Weights of a small GPT-style language model, trained from scratch on English Wikipedia.
Training: a variant of Muon for these matrices, 9615 steps.
Each number is 50 + 12 x the weight over its row's rms, rounded and kept within 0 to 99. Layers, rows and columns count from 0. The size before them is the row's rms in percent of the matrix's.

# v: layer 5 attention value, 512x320, rms 0.0718, rows 293-317, columns 0-63
# o: layer 5 attention output (transposed), 512x320, rms 0.231, rows 293-316, columns 0-63
v293 103:83 42 39 59 23 65 65 39 49 43 52 37 51 59 74 33 49 22 70 33 61 51 51 34 56 66 50 50 71 61 34 57 61 64 39 59 69 51 47 58 54 48 40 70 48 29 44 63 43 77 66 45 41 42 45 37 39 59 33 46 21 42 48 56
o293 093:42 70 61 50 64 40 37 47 68 37 57 42 40 71 79 48 51 52 78 27 57 69 41 42 72 47 36 66 67 45 22 66 41 70 59 72 58 57 48 55 60 54 46 42 55 46 36 22 41 47 30 60 65 47 46 43 84 37 50 47 63 55 36 55
v294 100:61 62 45 53 19 58 45 71 72 63 24 49 66 36 51 37 46 53 55 43 34 56 55 58 49 55 50 46 64 71 39 47 45 33 59 41 25 22 42 47 44 48 55 64 45 29 37 41 58 59 34 64 39 26 64 60 45 52 57 51 46 44 61 47
o294 090:55 38 69 55 60 70 43 54 39 67 56 42 56 55 35 54 44 37 40 46 62 58 42 54 54 51 46 60 31 54 25 32 61 32 37 23 46 54 59 47 49 36 64 57 67 53 55 37 46 37 66 61 59 38 52 41 61 62 33 45 47 40 49 48
v295 107:65 82 57 19 50 31 86 58 75 46 53 36 48 71 53 54 38 54 42 44 42 46 39 33 67 52 55 60 46 46 60 52 67 46 31 41 48 68 56 51 76 37 46 60 63 40 28 45 51 56 56 46 54 46 57 46 61 59 36 56 44 35 51 44
o295 106:47 26 49 53 45 64 56 67 28 57 30 37 52 39 49 36 33 48 52 42 32 31 47 52 47 27 57 52 44 54 47 54 61 54 49 63 67 24 44 56 39 52 54 50 62 48 52 57 57 40 39 57 34 55 57 57 51 59 48 71 55 49 40 49
v296 100:37 63 53 27 45 56 56 65 67 73 44 50 54 46 62 49 45 49 41 43 71 37 64 42 47 50 50 47 30 61 49 50 42 46 54 46 64 46 58 43 47 42 32 39 61 46 39 34 74 40 50 36 76 65 51 54 97 52 30 55 43 49 61 56
o296 101:66 24 48 66 36 58 79 50 21 47 40 32 45 66 42 50 68 64 61 62 23 46 48 33 60 35 78 45 53 41 44 37 41 71 54 66 58 52 66 36 44 49 67 35 59 37 58 55 56 53 42 37 38 27 51 37 30 55 65 41 47 36 51 33
v297 102:72 29 51 46 41 49 22 65 98 48 54 70 44 66 55 53 43 34 46 40 51 41 51 43 41 45 52 86 39 65 56 71 66 45 31 49 48 32 45 28 56 56 40 51 68 65 57 49 65 44 55 39 32 40 57 43 43 44 71 37 65 69 37 24
o297 099:73 59 50 80 45 36 38 37 63 30 56 65 60 44 38 47 44 51 68 63 37 54 44 41 39 64 57 36 49 51 43 59 49 51 64 54 57 50 56 48 43 43 73 39 50 27 49 59 63 63 48 35 52 44 50 50 78 59 41 44 49 54 37 74
v298 108:74 44 52 41 62 45 44 38 49 61 55 60 31 60 46 41 70 66 52 51 53 55 43 55 46 64 53 44 41 58 41 52 38 29 52 39 57 40 56 51 32 49 50 59 62 74 76 37 46 45 48 36 78 44 33 51 40 67 57 31 53 50 33 44
o298 097:56 52 55 52 53 79 53 32 78 33 39 54 43 43 59 49 48 40 46 44 44 53 49 62 39 45 48 55 43 52 69 46 49 50 57 31 64 64 34 42 49 49 44 61 49 48 34 60 51 55 50 85 23 43 32 61 51 55 62 51 52 43 51 44
v299 110:59 83 54 78 73 35 59 68 74 50 50 53 47 65 63 59 27 40 43 57 50 50 35 36 64 51 62 47 59 55 44 71 56 40 70 53 52 53 32 58 41 32 24 49 66 54 37 45 46 41 48 34 46 61 49 61 40 59 51 39 48 44 26 37
o299 098:56 42 42 55 40 34 56 40 48 54 46 66 54 56 43 66 62 64 68 42 40 56 65 36 40 54 46 39 57 55 37 47 55 58 39 52 72 60 56 39 66 54 47 56 41 19 54 57 64 32 37 50 37 50 58 71 67 67 57 72 61 45 88 43
v300 105:03 79 69 67 48 61 58 58 36 53 39 39 54 48 53 56 51 42 45 53 53 44 47 57 71 47 64 41 38 48 57 58 51 41 52 37 54 75 37 46 56 46 49 51 54 56 70 39 64 53 24 61 63 65 43 56 60 42 52 52 50 24 67 71
o300 099:63 56 31 50 40 71 53 43 51 79 26 28 40 47 45 51 67 54 48 49 32 44 61 51 26 48 66 31 48 65 40 53 56 59 58 41 66 35 61 67 57 58 53 45 39 48 56 66 40 30 57 48 37 46 62 62 34 87 37 30 42 50 67 57
v301 107:51 39 52 46 42 48 55 33 18 29 55 42 45 32 43 60 43 49 54 40 46 70 38 70 56 44 44 62 75 45 31 47 37 49 43 49 51 46 57 32 53 63 69 53 37 43 48 63 53 71 52 41 53 49 52 32 53 43 31 28 64 60 56 51
o301 102:38 61 43 09 77 24 38 30 68 48 51 60 34 54 67 44 53 55 43 30 65 58 71 54 60 26 53 46 38 47 75 68 49 56 50 55 47 70 47 35 41 36 70 39 64 43 60 54 41 58 50 68 53 60 39 58 48 25 56 51 30 59 60 54
v302 109:63 18 25 64 52 54 51 24 23 20 62 45 53 42 48 60 39 68 57 56 35 46 50 59 42 57 62 56 44 60 43 40 55 47 67 28 33 63 53 46 44 53 49 35 43 56 63 52 34 40 59 50 49 18 47 52 63 38 53 55 55 47 42 73
o302 099:45 77 62 20 47 29 36 53 71 47 68 48 48 38 56 48 48 46 20 31 58 43 23 65 55 65 32 58 63 36 45 57 58 54 57 29 45 63 47 42 37 43 70 61 46 46 44 38 27 59 37 53 65 64 37 58 33 23 58 49 33 65 47 60
v303 108:45 90 69 54 83 64 64 60 42 44 60 41 40 48 28 67 43 43 45 66 61 49 63 51 39 60 56 48 51 56 42 65 42 53 49 46 57 62 40 56 48 48 57 45 69 55 48 56 70 55 58 30 57 56 34 61 53 53 47 45 52 58 37 43
o303 099:62 23 41 59 32 76 68 37 61 58 40 30 57 47 70 71 37 43 54 40 55 56 60 46 49 48 40 41 62 48 32 67 45 47 48 54 64 46 52 49 60 41 47 61 59 48 67 60 54 53 32 53 54 27 44 54 52 75 51 63 63 62 43 60
v304 098:35 29 51 43 45 40 53 30 53 43 37 61 56 59 63 41 31 55 53 37 34 47 39 43 39 43 41 46 36 53 25 45 52 63 41 53 46 44 39 53 56 48 34 51 51 57 39 53 70 25 40 64 36 41 44 45 44 53 54 65 54 40 76 65
o304 090:64 61 27 48 57 53 53 54 57 46 48 37 35 53 59 46 65 58 43 49 39 55 50 49 50 52 42 52 48 34 41 48 49 68 40 50 28 62 46 73 55 32 62 72 54 55 29 49 67 34 57 38 32 76 46 45 33 59 61 40 65 55 47 47
v305 112:60 64 67 61 58 64 74 34 74 60 52 41 26 61 52 56 46 59 50 54 47 44 38 73 49 75 35 34 58 56 48 40 46 43 34 42 56 41 55 30 00 49 68 45 50 68 54 58 52 41 53 54 45 56 40 50 61 53 58 74 64 48 30 53
o305 098:46 41 51 54 19 47 56 57 43 60 47 53 60 48 48 77 68 54 44 65 53 46 53 46 26 51 59 35 52 35 54 50 21 56 36 52 41 53 52 50 39 40 43 42 58 48 54 57 63 66 52 43 68 44 55 45 49 59 50 50 56 44 47 45
v306 102:52 34 51 57 39 42 80 55 36 63 56 48 44 32 34 34 52 46 42 55 39 54 78 52 46 50 61 58 51 51 45 48 69 49 51 40 66 52 53 51 45 37 50 57 52 48 58 51 39 58 50 60 55 43 52 42 52 27 44 65 44 40 54 49
o306 099:47 49 39 42 52 19 37 83 46 37 49 61 49 48 54 62 29 61 42 53 69 53 50 52 78 51 41 35 53 53 49 37 56 44 53 49 43 70 33 37 33 50 69 48 74 62 39 27 51 46 49 70 45 49 42 32 63 58 37 36 50 64 44 60
v307 109:22 49 21 50 33 61 32 50 38 54 54 51 43 39 59 37 40 55 50 52 50 39 18 51 48 30 53 45 39 57 60 55 57 46 54 35 49 42 41 37 41 53 43 32 51 44 50 52 38 65 48 41 63 67 67 53 30 50 34 35 59 47 46 53
o307 094:76 46 67 30 62 33 67 43 55 40 55 43 61 53 53 70 51 64 48 56 64 35 34 75 42 49 44 51 31 52 74 35 79 62 50 61 31 57 38 48 47 59 66 48 56 39 57 46 42 65 40 55 67 41 71 51 44 37 63 60 50 45 58 56
v308 103:67 63 26 56 58 56 37 61 53 51 54 55 44 72 58 54 59 52 69 21 60 53 54 28 46 51 43 52 57 42 54 53 50 45 69 37 37 43 60 41 55 38 68 48 50 47 56 45 43 39 51 52 51 50 65 63 53 37 62 56 42 52 43 45
o308 093:39 53 70 66 42 55 37 61 72 28 24 46 42 44 43 67 50 35 46 59 46 65 44 49 48 48 41 70 45 74 47 50 45 44 53 39 61 53 44 50 37 54 61 27 62 46 51 31 65 61 47 54 31 44 63 63 70 57 48 58 64 49 70 42
v309 099:50 28 70 43 42 26 56 34 57 25 53 34 34 35 57 57 52 51 42 57 51 64 46 71 52 42 51 43 79 44 31 55 52 50 44 50 43 63 45 70 46 52 55 47 31 48 43 47 56 50 56 73 40 66 48 30 17 60 53 56 71 45 59 51
o309 095:45 49 43 61 64 26 29 57 54 44 56 39 56 61 43 38 28 49 39 62 44 46 18 58 57 45 62 53 66 37 58 60 60 32 45 56 46 55 23 44 72 52 45 58 68 68 53 58 57 64 52 61 72 50 45 50 35 50 32 54 41 65 33 52
v310 100:35 40 24 48 32 36 63 56 47 40 47 45 36 32 64 52 60 64 56 47 54 60 49 71 54 61 44 55 56 56 49 37 58 45 46 50 54 49 21 41 37 52 73 59 36 43 59 51 38 49 48 72 19 44 61 50 58 43 38 58 45 39 51 51
o310 092:56 59 44 43 66 37 40 58 62 39 68 50 58 45 55 35 46 57 34 57 51 55 50 46 50 40 68 29 47 46 44 57 49 71 49 35 58 48 56 19 59 50 32 57 42 56 27 33 53 52 54 53 65 87 63 44 51 55 45 55 66 58 63 66
v311 107:36 26 40 72 48 49 38 41 61 40 53 24 60 21 64 53 47 35 54 32 58 73 20 56 35 47 56 30 32 43 19 41 55 50 60 49 42 28 54 63 49 72 42 43 49 45 49 50 43 59 49 46 60 27 65 51 60 63 36 39 58 55 45 48
o311 098:71 60 59 30 62 47 35 34 51 33 45 67 54 76 67 58 60 53 48 39 50 62 47 52 75 48 43 65 63 64 68 48 45 69 48 52 48 57 41 46 52 40 61 57 44 60 46 25 58 52 17 42 47 44 55 65 46 36 40 64 40 37 45 28
v312 104:24 55 50 33 37 50 50 47 47 36 65 55 56 61 45 51 40 45 26 51 57 53 59 49 62 47 60 44 41 58 36 61 33 57 53 52 55 50 32 53 37 32 58 47 61 47 38 56 53 43 45 45 44 53 60 26 67 51 84 62 52 53 56 29
o312 098:38 53 23 65 55 61 56 44 53 55 47 38 53 40 36 36 51 57 45 58 60 48 65 45 68 46 53 49 29 26 38 55 39 38 38 77 44 50 58 59 65 42 41 45 51 53 44 43 56 45 51 64 49 27 52 36 22 25 56 68 47 75 43 63
v313 104:71 45 28 27 73 28 12 41 99 63 33 50 37 58 51 51 34 71 31 33 67 52 79 41 70 35 35 36 48 34 52 56 36 50 46 49 17 56 48 48 49 57 58 81 69 58 38 47 64 44 44 53 47 63 26 36 55 70 46 54 42 52 38 47
o313 096:35 31 61 88 58 23 77 59 29 39 73 70 60 46 61 47 59 47 52 25 56 69 51 41 37 43 63 68 74 47 29 59 46 51 39 45 62 42 67 39 42 50 43 38 39 50 44 53 57 54 40 39 21 38 48 54 41 29 50 44 31 38 28 42
v314 099:50 73 24 64 57 81 53 50 58 70 66 38 43 60 51 44 51 47 82 47 58 48 54 68 70 61 53 41 70 40 56 48 66 47 54 53 56 56 68 57 65 61 60 37 60 55 50 72 55 35 22 60 57 51 61 51 45 52 56 46 75 47 53 54
o314 094:58 55 61 67 51 30 45 58 31 58 50 49 47 39 48 15 69 46 51 50 70 51 46 50 42 73 80 61 31 25 64 43 31 43 57 54 57 54 41 59 48 39 55 56 44 36 43 58 61 39 40 44 67 52 65 43 54 64 37 52 53 64 61 45
v315 107:54 74 54 40 91 55 50 57 66 51 34 72 30 61 27 69 35 33 34 46 84 52 74 55 52 60 41 49 64 51 59 45 40 54 40 56 43 48 55 57 23 23 53 58 63 53 48 51 51 44 46 40 45 58 55 36 47 70 77 61 31 52 49 65
o315 102:56 39 25 81 16 85 64 74 68 59 63 33 64 54 47 56 51 71 39 33 37 47 70 15 34 51 66 24 31 45 50 53 35 44 38 50 56 52 62 50 40 60 28 57 57 38 46 39 66 11 53 57 39 35 38 60 49 72 53 50 46 53 49 31
v316 101:71 41 61 41 50 46 69 48 80 48 60 60 46 46 49 38 33 44 43 62 52 50 44 38 55 53 73 55 35 52 46 48 54 39 40 61 51 52 35 46 53 60 58 49 56 39 37 59 58 45 65 25 64 78 50 52 71 61 38 66 47 52 38 70
o316 093:25 29 39 44 51 28 34 66 41 70 45 68 71 58 57 59 59 49 37 61 56 64 62 38 56 28 33 63 44 44 43 46 67 36 45 60 38 56 33 57 79 55 49 41 43 55 42 66 49 54 37 58 30 38 62 67 47 59 48 62 56 53 60 50
v317 104:64 37 55 67 47 46 57 35 50 56 54 62 47 44 36 67 40 70 37 77 44 34 42 37 39 42 60 33 53 73 47 41 64 33 45 57 46 52 50 56 53 60 67 53 43 48 39 42 53 24 68 61 66 66 58 58 50 72 57 64 42 44 47 55